Part of a small language model's weights.
Size: 8 heads of 32, vocabulary 8192.
Each number is 500 + 25 x the weight over its row's rms, rounded and kept within 0 to 999. Layers, rows and columns count from 0. Numbers have three digits each. The size before them is the row's rms in percent of the matrix's.

# layer 7 MLP up, 1280x256, rms 0.238, rows 470-578, columns 0-127
105:504535456504529520484536533483513505488472488473513488526495435549493521500465502530529487507483492535500476509512507544563497543556487500464501487487472481504504466515504519485512523512496521473496528499505471490519503450562484482461537500489497495472469453506509479492489463519527501488508483501534514516539489510467489489489542492481508531512524480487499504530521520492496462524491
105:510499472531553501501516496468512505518470511474541503438483457478464506470554493531449492506459483504513489481490536493503449504469517518533484496490519480489469511579489533447529490479519533494516458488548540489481465510472543500503527483511454458461533506479466507517492498549496450506490498472491497546496512513473526482516431517504504475476495530522512526456546549526499469501518
102:482474547529490490519473497547488527511471508537488554517476479497518502510534515487529503482465463491452494443516531506500530506469525534500463532527455473526482490519491559447462487492499491497481474496479498522539494473474493463509517504490517509472479505501506493492512497512503507475525537509498476529457558484497515521495575522495475476512495487500474513478471521473515509479460
107:446467522506505505484491543463490483478477489541505496492520454487559515508501499525460475513487501530479509497503505443511506526446513519473517457458473510503526534525513482499480501518485509492452545483519487487536500534485437498512530479471542505538467536513489513477508473508530491466493499491552494536522513481488491470524508517477490516483500471490481475507500504505503453541507
093:496468459520500481489522457566464471512509548464478498495507497538524524482505549524524462520478544474501496534537482476505508471516498452512513411530493509482516508556508504476509504527525540547511478522503478549440484482487504496449513510486477495516518478497513512504485541473474505544501438467468474514483472493492500487444515487486495481479472474508517487521494497498510526523478
108:527515483495478514515488477481465511491461504459454527502483439501520487501584492478499476497499463527499502484480530475453512490512497495512471559502511494468502460508494515460489481542553491556494466533472493515476530483534545494502486508490517485502486529499509530451471504467469498506496516552495490481504472497462510475552513497495480506506522542503506523485527513488512534465505
095:486473531495502495561488509486496511457510490473554505515485479457472507472497554552486482463516459475492455487522535508519486501489475550516478493510495522466490443557492504549474511494547471517479549490511514468514509530529486493497522510504525506498536514494490508505467476559512448529492468514481502485516553505511488472496539524505500467517497492505501487523478501504512459468548
107:464525494505495514496522473498473511494528506520510509482476466517510555496498529510478584502427485535491494502438452512496499534543490522469490505536522507482477463453477491521493509499493476511485522492543523494467463483441518506520498501458522511483513516498459540494467507481466467487482517488503490471495549491494465514527530517507508528463519510493487485496553507549520477506558
097:515480482541485491521469494490455528497478481553490497503502538524520479545462476550500489480522557501520503542467515475473519528495542504480500490528493513505527496495509475485530477548507504446517508471516506511540476493511471515535501492567495503503501505518467481461509518515497502479485501547492548482514508494509473497482512498502454523479476525513527538529523484478496473458484
090:546485477486505477543436530510501544471490533480490517538498491519471518515478534476495462531489537509455489553527548533485538495510501512527469482495495472470438518486513493484532468475558506509499453539504515501547489524480535490500524468494485503514517505473455469530480494463505477509480497514464509463473549524507486541519523522523530479527466483514500486500472501516492535490506
087:468475499441519476514513483469489504506497485476506445532483525499482498474516555518472473553531500514525509511495487476522479578479489518511476490533492473461505539482495504494504476499492525464513523464480451530494482486530511467526516525514530469480531468517442510489461506524498466468496488517493513485536511485546492525466460510492519485528486501516458503500491513504514489471530
107:490489519519480505533506520515478538457440515479522495521515506474501473526492571487543496468524533509500509535502514535487522536481489443521450498472525486525529519468497470506520477471523529474488468533494483505451501496543485505463497500491482468565527512488510515515540504486514467510448492479467493480477513505503505519513485512532514524493478449466512471493491518521492476502499
100:500538507481538468516519518524502509513457497517515478537520487501513478540509502470502498515469514506538519490519444483495504464516484513470520508528481480527456457466464471503497467558494472518497489522485554518515527487515505504513493481479504530511496445500507547546452465554484498480501510480546470540473519497525483502518550499514538515536493506502515524508533532522491496525454
104:531513492578509555474472510509503465487497496492529534518488517471550501479492522515497511490502489490532471510492473553506538485475521516469484478503485492456534491509509464494513483524502529436528481518521532508500424506492518482545507486546493484481508468498464512539458497501540538511488514516510469544519486493500497488482460469475540514498470482514526496493466493529479472493525
109:549506526490454477468484538493541503462500550484477535494496492476464481483466553498509484497537480518506526485525457547481529502495490489504493466485503476516527489497481492531545496537462431477476503541533505499462497442458512551511483525504506516511499498525495485518531541467508502512518481497463538487494500503487580440438468470512464501507479477507569495487497482479501529504517
099:504536522467516477502535509478491518469501486463473518459519490492532506503493494469516495477473531482497538468508454504517491507465509500487515554509506482528463517455482504556545491498507496492553461498552466488511496466470507519503516523531506499494553472477494513501457534517490500479546522508505473510504455522532574525516487486524534534514523570583524461495463504518513548511495
096:496548456515460523524521512475471475528517509501513570524446492483510514479473504492492548509479532517481480512497513480477492532509519485513494497487491530439501482509525517542479509490484491493474545485485497483479583478483472517496499515507511519509539479498482514521535555524488509474528478491487508492510468494489503495505466468492510478493545493505511557475468483467487465488462
105:500496452480485525517514491532528472488473475509500488468501494502557492509527509478504554506496530464488490510491491492494476516471526491509469512513499511521515508497498487479511499469483549513487498515501491541477498481525483519539532534540513536527471461487494485467519497456506522474534515468522505488467493461517504507476514496475539510475506531454469501500522481499505495449475
111:555488467520513488516483483527507463507510490446506485472529480497508535547477547441540524469469546481514465515498495484475496524526515534519504500460491502518449483455489452483522491525490529492503553492506528467486526467505530513486564440503532495470500518488571537497520541486500533494503521495520474526542506526529495554526484507501490540473521517499510509496504460461519527457515
100:528494529512554495504504499457468509447493451496522515495486515515504533507480491476489453523521480518486493527500477480496494504469519508498509525484492520496506500525469474522519555511481520524500509498511459505519500467511494492498498463495535531504473502484537506455523518504455506483478472540502524542466529533520501497458515497468476505507459468519496472544513459519467493488504
099:510507510483511515473515467551457484485489508500548519515516489454574488484497526539530457504509527525518522512480523530502461484498511506467475497477492447482484530444475556540550480469478557454485505495528501497527504490519493513505484502500522516490507482472500522478513457483464427504510505463463542530481502529504469527502492511435525483506489537522493509487458534512513504497548
104:511524495421530501478504477516524511451474522478496499520498523475510526519507522532511486515481503507485489443493482471514509537507528463486489529509482487488487479482503460472450508513521472515447501478520496513536511482441495453538460513521508482529531465491481459532506520521516529484533506546470449468518483518510500501519514523492498488486520503483535463486540475578527520490493
101:512491514459485487509466497487526505500505475499534492505510509469477499577519528496498492486489505484507473479506532481517504539487513494495518533502488483517523479469527467483514567495484569493512507493522521565528507469471513520546472504510512515520498441444531514503444479474479495508510525434504491488490489553481468517520482503499477510534496524493472503511487481520478531517503
107:458506455478473498512469531547539523505480542510522506533490500497548490495512511528549466545504492499436550557450498532486458542455507476502521498474509508483503465507482501527530521503531499522470503525467515474506502458493505503469507528549496453489511474501451497500502470506520469467497504444534490513492492530473466457499522506509495553520514480497522468511502519503501500492487
097:473525507506452494498509492487544478521502421481522484528500522505469503505489500501519549494490492482487534520506542513547493517517479468463441529532486459554492485472519470514497509533481515492518535488475496501471525494507506490451507526497523516474498494502572500523493476473544472479484444526533489454526467496503478464476545519507492526539517519523454525499514511547516495482506
108:484476506507530514508459458478525497561492480424494497502483506513493537476514501474477487511532514558516489501491536467503529522487524467546511507496485512530511516512515463470456465478492498506434483496509536509435496483504485521483528498487539466479496445529503458501516519490458517482520527514513486502531464554508480515520483500518506541531513506502525490454474520474527465501506
103:515485470485490515483499505502496517489517530484498516443516476502507507476478564525534547507489467489455519528503490521480488517475489506473527489534497523501486512494502466496491537504472427466568494484576512547479473521507504499507489485505510515457494516515504465473483513497452526517548511491486520505526562506477483530494501512449500505469483484481483491481523507502438485490486
095:465505512477458489520547461483486522531515488543455503524489523505494499493487531516512547500513525508513541479472467512513493501496485477501518499517498468516509462497530490521510501433488477478506511497491535443473516502520477520513523503528466549488469485477506507460485478531513458530495529494508484524521515519536513516530480498436489525488508487523486504460503495492513459541513
097:513485500457469505457494555505467474508497504498521507502477577465522452538491494540489518522483489503485528491496545544545522526538506510497491550492493487515450498484484513477488468489512486495492511480513495496477509532509499479508488459503497503508448483525450501480530500555515514465530486482475507528502493480501502542508499496520503475493497494476496520433507492518488503472523
103:503468503479502516480483522520535511521506465545477506492520480538506496506445558518479522496510523462528537501540531504479447538480532520487479499498461509496514493486493493511517566510558497464480489527494494524458518487482494504510513450518507483492474521497518508485496482469503529498484477537481564506528462485502472499488471479524482466485500455454522472496455507468545492520496
106:515498476472503499508517485509491510487508535503526518480555474470513472450480541480524503498489513467482511517502476522518491511510511555528509555507499504518537503511496499486514506491483523487541479495426506495510483488481462534518506503514538481506476470500482521520524543504517522482517471465523515519509474504441484484494502507515503536505458518486455452514463549439462528519513
099:492507493513480541483506539535542533476505504514450499563498505451538493533526445483495479490473486492546485509482520506467517515493530507475500510469467522534510502529529474499506539471525548504421481516494518526521518446518503515468479473494506469476472476508517507494498521520477502483496506499495519512479508458562503490524509500484489508460520510487515517516480497514457494555487
093:506480576505498561499500489475541555511487489472475510476480531490496499543497472494534480482473485489519488450506525505518505502482486526495492470492516505488504499499528459476500504533529518492503479460548514507513492517481517526506509487507484502489490492513489556427495525480526490506489541460486493486492451501532479516509485504499530454497496519555504504489480478496498535515459
103:516478503492456486527537503494506469475483495500501507491489513485492455483464566528515470508500472480458469493457501515476456514524488524494542521491484529498468487488473537502487465502489478470511496542487488521513504495478506528559487495503473522525547470519490499489539479543470493563481497479498499543535505500534454539499517457484516478489527514499538488560464499489452512494505
093:485536548499462500508481491454500561464520539510493490500494496469477469531457455510513503486532523476557505491517483507529499441490478460497476530523499489482477531525483501500493476549517552468473505456496532509492509489540529512490496497543509553515548503504517478493495524479446477534522484505528497476495535482481513479549514512502462473494485464492510491491535534496511489501494
102:478497536466526535477554489482507491458470524489533537525483484498477493541506528503500512527451507513447457515479491544491510458474481477495504443493523499520511442514511469483514526499513519521498523510466483498468500524482516523515528522484477407513481498523502503517484527537496507523495540463519503532489449486492508513492507470530508492494513484482541523494481477489524475502506
101:519476506490531519495497541534490494469508510502501537469494516463481489486481472488443481491519524527529475503466485505545531558495503490495498512517501497531498467551474550501484442537510467467510510511511536490468507507522561475528473499443534508510472490452495521548504542530494504441488462529488508484459482505530478524511503518533466508461479509536496484540496498481467485509514
112:496499518458485485475523452524500517500480519448512496490545482470491501496513480489527484462524471514500479472505485516485529521478519526495503511496570514461513522505486517562504495493511515505463513510520525481529493476483529533496501503473514499480489517514506526491522492474478481458501511475486530510510521569488495509536476526523496528453505529517514462524516469549516497527551
099:473469511517533505511474575519517534496528527503455481523489496503496550482496476532504481506505470510529504493488556508530471499480501462484469469520508498528504499500475465491506513494498459538504514499489526504553525495456530521507529476542513467463467498518543498447495534474510481540503513471543497517502468433494520472561528523485534504514510494476481538507495472480478498530513
106:475496524476522491524515519509446482526475460524526462519458505512453492483532512481513552511498470503539488506481508506501491482481491541539461478513501467527499491511484522551526475518550534503492497529475525496485504520461482508514464492482501510466483514503500513512465503499526527495498454483506484528493475483520491476481503467526483548520478497503486545533542511498494501499460
100:506480452505488524505512495517493487506501472502491502548482484496528494485498417530511530507470509496520548538447509470503482495510508466492497486538495472554483472508516544542489488509486492477487513494549514470535504462521494506495519503504503533511474509454481516519465499494471482502461493528502461464539464522523482484461541499497494483457467530488486550494479475499506513495487
099:501535545477521479520502532481546487477499494497493472481495507496492493515518542494533520467511501516515483469535492528530533486501506518524465504482494437517497510482489521504524488472511491499462520509527435465512495491502511483522485484555491501495476517533509487508556485512493489469475517502485489497487462478533517496523480470539500482476491443498491534462498499454522556465467
101:529539553511496508488526519534537486459541467528534500499556532512504491507480461530510499523487524509450544496505488505475499518524493486512518476484506510499501510497492501554501502526475511472470496486492495514467459453489463487539490454513466505504455474462519476484505557476456460531502488518494526462491489485519481511489531503506517474498456553489488498520474489512523508512525
109:490492485450518516532514471492503518459491528494531492501495472496486558528493506496494462496484467544512495512465469500512510524518496467487468502553471503506489463501505468538494544505516492537495493488447520508494476503503478536444460472509498503501481523451494516512547503462497460514497543436490475487465540486520501519467482459551505520482501514454486465508497480500484515495518
098:466501522491519513491478521562468476487487474529500450526498527479513496509549485493525518482516531524517470517466539525477463482517487485526495462503501521507504516498568499523534528462522506490478467460519500491500525465527451494523481507483517525518472471456462521462478527505498487476480516477506511483482463524521515472522500528510505465476502506482517519461534524484468539510471
104:470516493516511510525475483453459512526558470496503475493523417485473510494505493495475524508482445496446489483482570498534479454519533494499497490475475505494496529516495499480491499523492524497504529484515553486489501455517522525512504495490525496507490493488471517486506524472507519515497512563491513522513524524502455486523489490442529497555533461473489524471519498498523500477509
095:449473520512495518529483541524540480492514491484489505495482485548471462498473494526521534497520515489515459516523515472485520545503496467482509503491462500522493543480549512556522492504469490497501524481498526474474474543505463533466513472493502481515519485487486504499444528512515466494478478501522503483519504524510472527498540523472475489542502514470501496522432499505474541486490
102:513491517488493479495512500508497553552446478487480538487472514468481503555527502508552506462511506511506499502511489482535461476488506524469479475518469469535513559482523502493538479498485504534503532475462463492475520472466506504549513470495498510489465533477510511442485509489489505478562536500474490476504506507499486514470505478502476534472489490498493544533498509492497513513492
101:503502508458478446537518491525519510499477525471478502467475504513471513504547524494485516512534468532523505486499468547479533522501491513516507508508481524515557514513564503517487507474507511534480521486482517482499469414435536481467484479490487488541515509482523505499481494523521454533443518488506504508514530521532505487503529465525487523527521535472508500539477521481484496501494
093:512472473468550516527514470490516506529502548482479520454506484535492492472471562497513527436473522498545492496488529471526501535509483505471510478489498484496488452533502501511472491482507506479489513480532524457532484511496522520498520501491525448498507515502476504496510569467514519512499492494467526451529483542529510471503510519503479454475513547534486524488528524538505497470499
098:495499481498528469495452543494515537497525504522522479505456513510479445489530516479508488513516482510474490496494476544497510484499478544496482486494472499509506536478514469520503500536499537502462505529520516523477471530485562497496516536525538481522496474498422514480521502485512491510458476510500542506511500482436456489464518454523540492493473563539523456453528525496477473513493
108:524526539485483464495514500487476478507510515492494498504540502538447465521494504478483492495489467490487491497513490462510524508528517530515512448504500508513493503531514482497541533490478472539452533464535525492473550469514528534514540493485507498492520473464483479488464467479577489505466531505510453514484459481514485493519489508495531434497475495514470523481441498490489465509531
104:509506521482452489503503481464492493498510472471489516484474487472485548468491494494513530459506497502496500493472509512512520502473491501453502577516514545488477513490509500520499483483489461488501506464503505538508536485483559507524467515496519514495489476483464565528517525489546528538515512538508497531493534520544478496516538467532556533478458488532507483518527494519472493469510
105:495501477494469474474468502549498475514486496491508466462490493488488478475507538493504519467475498535483494486485508516483467500487468515492477521497548530524468553494510495493531529471470503490508524502480481453468506526458471503455480523531496509509516516507486490487503566570475500489480509525509483524499457496524527517447541528496463496506498500503506502498517523511527538519509
086:463513510502458525501470528498511459461531519504473517524543488536520484513524537520497501475465491520522447521540507458503460507455489494464517456503494534528516558511500503503461504517535518469506544469517485527475521507495533469502503552489485471471466454519516475507490562534491517492509535494524515479516484493504504496532483493506450440470479535504512475477496463524525487507513
095:497470444495504475472476475493489526546507506472539462539509541532520529536487502526507514517509489498527491496497493479497477426501517499469503505484514568464535509487509492498493490519467512489528512535527520482473525518477491502507490442476471489474520496486519522500505501478487494486504486549550531519545460474489528507456525523480523515567509505456496500553526476483484494471491
104:491490484479497515518503531489462485465541490518486454492537523506509482534536526500491495508486568531499470490531506472484496507510453496509506493517474511453534547507484497520513505518510467481497482477528498502483489446498497516505508491520475508469487513517461502473522530493462542487517521476522523455468522504530529503497508482462509503493514499478533493549505524494469457566472
107:481455513517523516454492478475548484485514532480534530516530527500529489524483490473555478475494529536533523519468428522503497529465506484490526527501493493513487464515514538485511531505499502459514460489492472545488515476463475529505525514503493467486458481498461498496503467519497550507514498473504461485527466514502472525522539497494524537569493474487536489483496477463482492547486
101:521488532472499512465491493488531497532504494460530468557521508507455492488484554505486489511492479486518474516480515531499481517510532511488487548499467473490440479526487492487493517501492435504528516517483518528555506511547504483495545508491503494519501489528477455502479500506470521463557505539478473485517515482487496512451518548506513477488458501506522439449541491554497477470485
104:483473491506498510471527507518496501501499505517491442490538466471504501471504464507467517510514524483492503490530526469496495499484482485497480532506516465526491508494493483479506475535495496506507494490520470488506486534514516487489492464512447525483522503434516465484480488497489521444481460512505537584538515507513466501506461462470495458516512548480540483477535513510533495524493
097:467573502507501496488480499531525454505482451472485526497511468477481546520503523483508507544488498513516498468505468525472492525465481545493519501495498436534512521508500474519524486499510512513565518528492413503456514477493493478488513501473494491518477524486493496498532478527488483487485451534450506554485511525483469526485480500510493474533535466499504525490503521526512505499494
110:451465549521509458499477463485522500543480496489504564507499479513497482515512523479510479476520475541493505479480535505538480501498520431492480493552513517513480529525509520480499519479544505507476534473471542458510479491477501519515520492471525467492533444512462532458499515503478506500463519487504552493507493508505491498486492467482517548508525512521463515517538530497522509465548
095:521523488491533527532467484530509535493530525458505519522516522517502542501525535462490538483492504518505465465451487477509507511523486503498492486512484510459507494498522544518513504523472496514509498473490542482486488465463517472518500481486508524492483485476497532504515502547541447512457552528504465478516453533472489497491501528475496489508494517494520508490470485488514478483487
102:479517512493455454514525490504496511495493511492438513500475532474458518530538455541512470510494494467525491490545508533517524540520491500541538485496481480504519503513494517512514534536479495502479534531519532469504541500492509531535495449486501455459449535506475512512514465520483497502543504476512503482462469541500477488518512477507516492519493455468566521500466467500531521470452
107:465546514505498503514489489490474454489509454526498521485514536507490480469508542520519497515497491498502540507493485518485484507518492500508497490491496532532437458525504528501542517472508492530530488486502500510492486455524511534518464526497462499442516501520534503500503534483509498475484503500499522503463488473503486512476546529458533480509465542487526525511495520532522494532526
091:498485480516520512481508493488460494486490525544525481519470577507458484470550464555467547452502493486492512506504482491515555576516521484487487468531480512507525481528517492504487507513532487468478446473503512491516470507503504518471504495482499513501458516492492490500495502456523485498517515508505458512491510549517484474481551468486520491508518533488513493513440539504554516486530
098:544509461498496499518538484540522515495504490507500488519521493447487478517491441523486493521501471528556532537545488518535500457468505489524490522502519462506484540503476546509500508495493469493448490493498487513483528450469507469523506478534495537521479451514504474509477528525500488488488499503476487532479443496526515483525496515508492577473499512485508501539491495506505530495512
096:526512458530513484487481443541511475537484505485481480520476486450506454507506509509518503487469483487510471496509490483475510496477481535489477495546507480480533538487498505504514481525474525530450499480504495502465473501451523489479464502497548492480514508517515527472556498492491492502504487494477506517498505526502505544521548500503489501501528510528536510484524497473545493481480
106:490491538468498509490469488447486457486540496491519508528519471542535538511488504525484536467511480490506531478494519511519517460502523517577450545530488482494476487490537506512484513474532528475517489464519513520499497491470469509463485527519499486496540473523517513469497553525532514504484496494484545491518458518503528518490482425492489504555532483540498504503468533470504485529509
105:505478514473468464542504482482491552503510515505538501451552474471535489518506504460536510486535528543544524528500518500526510530518502506487446552493499502508469536503537522558526506489513513552473495493490493498497485458523462468503521517473481505498504541482543543498517507512474498470470530480538469489449491491515500472474472536484523473486492514481514465487509500475464460517493
104:500463507473527540516520514456521459507490497513484485516501515448506521516503466544469497521519483520496463457507482493512495489504544506500517480472479469565499504529471537463535501529469509546455430501465492468518490518495470490473485506548503534463491500507502472515498492496472510495484521504494533500511502527551513526475476486495450485484446508497471486569504512492490473541469
105:550515541477500446479476503492487524499492500489479497517512510544503446517524483473471472491487486509476496484474495521501465467523509530449512485485469452532535469497504488478512497528496495493462463480572513500499513500459511524470530502527453491533502480491445460487498478494481525494471498504485520525463520507512516468496501513478501531509547480506513542492540510486477536498491
098:472514522522502506519491481506485487503475491474508507495526508493456453536473499511513526533491526491472464499489519508519498526507468512527489518526448513517529499501465488486509497515494525482440509512549515477479523476459516525542472510477524501554476462507507528461468467507491522524520480515539487552492490470511494505470514515478499486485467500460456519503541521496462478492521
100:504500519474458516513476542505524480504497486509493479494545454503503480508472440567490502478510503506539479477504473513517488527530498495502491553534482468501503515500488527526492485467519497525490506522557462514518481478530489530518523516519474557499466499466470482499464540527451511500518510505446503537472506531493473512473538501494530537544501492491487522439504526563506504499547
101:531500494492486473481494535494479543523545504501500489480496518528541507495512524510477549480482522513480507437500511501514518560488484494521520493508514507550471495485492471489496520479512501509500525527466419513479534507559528503511509493499473532486480419495511472480497491494489532468501502491446464448474520522512485479505518487546524484484508518465475527473512439502474469445493
113:538516470537506478429469545539501469480464483494467464521472530483484488482530496507541517481493510499560511486517484486459492522498520531478514493494479491481523497499533504501460534489491529509449532535501525469499494523528471520492492525504502530532467493481486526547522501469462501467502508487512490524479514489478463541479455531495490509464529539536535489452518548462474532496482
103:500485527534492457496518480506541499455524505460515487466512480489509528483497532497521533488491519466511487497489439544480489532468518482472504464521507534495511461569490542480503496507491499470503510529498513515472512459487483510499505489491507497552515487453527529499569552493478503534474475464491482512501527494461469525472512489534498492494472520520525511546496474535560514533572
095:515454524503504480478480509498506500533523500530541553501494477489504495512516461517502493492520491505481507492519511512450509529480503494470471494505473472494483490494491545530484524489507513502465452486503556486462491533518529496496534489515493492499506484509505532507495480454496474535457483496540500528491488496498488497450480506494556474496501481485473445535502467476543545492482
087:495438511498476515455501484485473533489475545484522544502494493477534500521496476474502478512516498485471496489485505490483460508471477539510460498517507484490500496489479533495517540501506455480532540490474533513480540511532516555497479475498525482484534462498490498463504482473485451527489522501493519511496507483464501529527517482491502488518551483435501512533490466485538479508476
095:501478497467509460554494497485511521467487480487496500493502478489472452525533503501552507493490471459542455471519477496501506544513494504500512512445479487475497568519527481545520484500501474470544536448501486471487491467504483486485510471483537505518492538526455494508498519508532533508501582483475491493485537506527534490475471542535484519466517473508516463491492520516534503462472
103:492535505475552527520483462525450470482544507502492488501532477500543409475513505489518495485493528503490497519469534454509513518548527486513488515496468466514476498493554499468524519528510482496481525473495460506479513478489528520475445520475537525510501472510499450531491536508491498485539517520490466472487501526503464523511494486516566504480518490506499508479563497503504498493521
092:491474477523486463473516523469526482477464495474513462494504543510527519481518487447511496486502506517477495463478508488441481491491521455510492494521483557471533470519507499478462494518530473547481518489478486555515459523524531515496536527518486530537513467473550511467462513524523490507498505504517499502496515477495489487545539545537503519479497521469528544527510488472529510489497
103:533509461472561469488495486487490522474528509497518526481511481495502467524499507469515461524526508497514462480490567488551486525497494494486526545566515494495460491443514457534499522525434522474518488527538493530479474500476469539483503508470507479466514516514481475515495495506479500488492502506473521499504510505495499497548512537488503517480483501487455490479534473477533508520432
096:472485505503488496515530504562510482525550470493452482505485475509475487483513492509483494506490469513507498506563534493494535527498558501500506545527478460517484457511528476467529507488498551480519469496482512486531492470497512519541529453513483495449533534558530496471518463534503498494521482494429463528535510523503460521483516531488454509523499469495517467483501513485516479540494
103:522479519448531422476523469499496468507525491500511526508484502452506481468513518515488531517454483509519531523494481504514511530503487520456536491509506475535486500471504516448479453471469487484510499521554475502519513491544514505494520500480516471489475512475472441469520470507517513514460481542535453492499486515447525505444500487494498497484493454487534495473470541493466502484502
101:465500481449495514510511419492494507499509470481494515514500508478479501500502505502488468511492507491497479512509442515486475496506468488501519506487484462507508484510483518561508532522478454547495484488492517472493506500471524475508473514497541493492504524455504515460521499485480533494494521495505509501459499457491521495506514487523559483419457468473522493490515482480488503473463
094:516463513530515513461505496471467537472493470463517523528516557530498534483546520485511495505494474513470480463521495524543502516488516477526484450486498509474508490490479491477517479502546513523518484543510471535522480486541515531475479457513511512507521506538516562501469440501483530507456482510515480563493490544503509485501504472471502542473495474502526495481550497467507469498463
102:520557483492492500490528487527515497550492511539511471529469465465490487531496532464510515516493484472453470478491494532477463509503476536492461470497499511542510522530508503489499486480510509492477476509516528503499510520512543447515489515510522468519526481514503495503519491489548503514530498456521482488475515489515477519538497511467501467499518492546511493500511473534539518530454
099:503549479510496535518502456489462496505476505498548519445461523518449461450500482495500539478486556491487538486493414537503488512528486490476498482500469558488469464503555458504513469506498497519507518531542516460493535478468494506531529485490454509475492482525482494532489503527490480536506456496490470482480522517523516503538488469522518540495520528479493501545487487512496497499475
098:525475485509491530468509445461520518514535525555508518496509495471532524509486462487471537512472525463484475488476475511484510480518534461437514490476469496481485515472499481537516510483486492536525464470517498513475500496554501511492498515496510531498493486483488496470528504500551509515552479512513548502502505541528521516483492440552449496440482505519513475455484502463496505517520
104:514463470493534498465514532502462514514481507484505525518526500493505526483529531532528434500472455534501476493507501561472476541531557499489486487517500500525532492495501537484498515492464493489480476509509505503538522492543447522513523535500492475477508508513477452517487483486527541549493429493468505460486482444526491488509502503467484471521471487547505513503537519512484464479531
097:535502521529511516523461460455547548522524523502514506509524499497545489495486532512491489461510542502471453429476495536536480465516464465523522524514509479473517508481472542483513501533474498514470486526480507549475497541506459504498457496497525512501493452508554508469458507476480515510521457504479489484516510481483461502462497470462517491496514473525485554466463528511511546491453
099:502538516497511498506541492496564540514494509466497513503535434484563471491521479492497482528500517493499517521506492480503543519523470473451517552507438490461509525505518477500497514487482458486496499510504506530490517506506494500489482515520500464516504469511518498465477528461471510471507479501530472487528470551501492495484486555518479504508475470471502498495562520495513510505538
096:485481445517492477526510479533481515514485509473482504452499531495504483550515456534499495496503510505528526507538541498487490538453493460524501534540504511471519507510511507532499479481507560447489495483526485493467504489462475508478509480472503485472499531506502532491499504481490493522494484525526470506522487485515523515506496484502481542464490471519493437504489502506513454438482
096:528477508531472488512492465502529521471496515509512579484510502525457526482479479511536478492481506531453502529504517522539480491510503458506518498534511514498480455499479453551483537531494526464507479475465501499482468481496498497519477504558512494495487489483521486507485494506479525537506552502465483533503518535548506518517497484479497527519495523487475474508493498492465492529483
099:486512486493507489462510538495499519475504488508514519437506513499507513545537487487537544529509487485492482523454489477557539510479461513508472500509482493525496483509528498515465537538521533500486511534531497510496515480493489512493512516449453499500460484484492522469461490450513484532523516525477477458527490467493496508522517511498527488535541508483452487556471496518503503543504
099:434464514508475533531505538483492485485487509482500533486495559496498436494456507494496482455493495461479510530448483517526496522491489515522458511489507492549510522476488485495547501484498478491496484529455472500451511493503495497449497510480532551513455498468498532469465528464493517506521510495466530500490493483509477522488549477537476502495486494497458502501494497502524485479494
096:513521533491505476497484486556505536514505516483459460522461561510506502490501551517519433531526511514461501478482484503547498483539495516504459456506516472507540487552530540459465516496511484502492510542467502465528492510503492564486491483461474481505504501503507502526475506483495482513465507493488555513500442482499465509470510528499493555512499503548480500484526488512470491487475
110:505488496469564507475519519498496529511496525467508487475503512504540536474562522531480471490490526526518471521516531474495508487507504492504452475526498549487521477505480499531530513518547504483482505519560476502530506492541492489502484511492479522510483469514524480459475493514466483527440450515497514462513509480459502456516493458499479526458490458498504525522516497431516491446514
082:476570512529524486488482478488433528495498518494461509474496536545485517485496488514472502486505509462500480517492475497508470557524505506464505495513504546503485510502494501533484488523489510478487468484531526512514507510506465537481467486506551558540475542464521513497523569507476492500466492520464542484499502539491514528493516493467553509496467489478485474476512517440545500505443
098:463487511489486428487470529482494483517506470484516509496495503477497528495506454508513477502514451481466487497516494528520456482504506497505491535529469533504501448475490487488534490506546493508515509469477510479477532527469484515485545475511496520465482499467497506480483492530506518525477501471510485483540496524488516455481513490496480512452507485518505470507488515529516488491502
106:468493494527492542544472490480511509509509480535544496491491467504529451505490486472527510555504503505510488492529496492483491530491503480480473516541458479504498549469486485504443499491469523468505539476506473503512472495522513464505527476535550452478501510458450447504488506520468509509481443540508477505497490462487475497510471447531533477512513504538557485502483474490480500451498
114:516496490463543496508505508513469506475555494470511516454515531466495484485480501499506490532512511535494522481497478500477498525513488494481495506480534531499527502481493489487478494525514519517521503517510475529498473505527430567541488505503495515476555507524551544467508488510501493497493499496488509510511496472495504506532487503454537537508495487488502537483497525493484506493481
099:517499494462493481517515494531486488496502480448519474506512471477514475508511493505515518493521529518504523501494474518531507559476483486484516515465490549456537472495453510511542489530510477502493476489490484534519484494533514492505496485533470491466526523488526525517490499498494497491540487509519486508533483542496490477510535503490530489515491479500492478508509520526471467542490
104:488522515467517495503499500518527480535496519508474466563535484485499503456518447479513526519476474492487544523538538476545519514524510473510491508468508518463449525514497504494482503521495445492528533514519509492481480464504453588520496531546472499504493512500504501490493503449517517505475525478498510508515532504538486505501496525483497509510478485514530511455481526471498519456486
101:505513516476507518478479487523468471464529467454466489530534529490488505515514476520520525527501492482504535510485495530507568456502507492532485496493484529473513513481492459473482480504517437496512433510465546507469548488501530506530496512478496498478484488494472553478454538495535493493462508504446511474522490490448557520504529482540514554534475469499503462475503531474492480505494
102:495491522500458533456493489494509455527543484450490465528509499484488450526483473507543490501467511478540478531514525490460470518520497516546496495511538495529521502550499499484500439485505516478457429486509514521496450481506507556520504514495451473493538461478463533513476534491504512503513514542525479499491479528518496526539536488446519532484542529494483498492512519475525506499493
097:490473466543512497516492504486462482511508484502473474523491493505539467483470491537509479514535470535506471502485495484471480522501486497498481475541488489486521489540524492490493533529532529503492553503498489473463520508547510458519505501505459469485495501501457521509474512517510519534472519484488527497502501476547471516505558548454550480502438511480443485481446550498504549495558
109:505517522489500506531496528474542507497477516480491489484507517493516451538507542471483504530505442511520531502552466553496521501516500492486498471501490507537453498523485482506541448493520505496533513490448447480517521480491479508508538467528528472502463526464503464500520524473503450467492479495504460520484511485481457497481466488499490526521492486507507539473531538503503528466517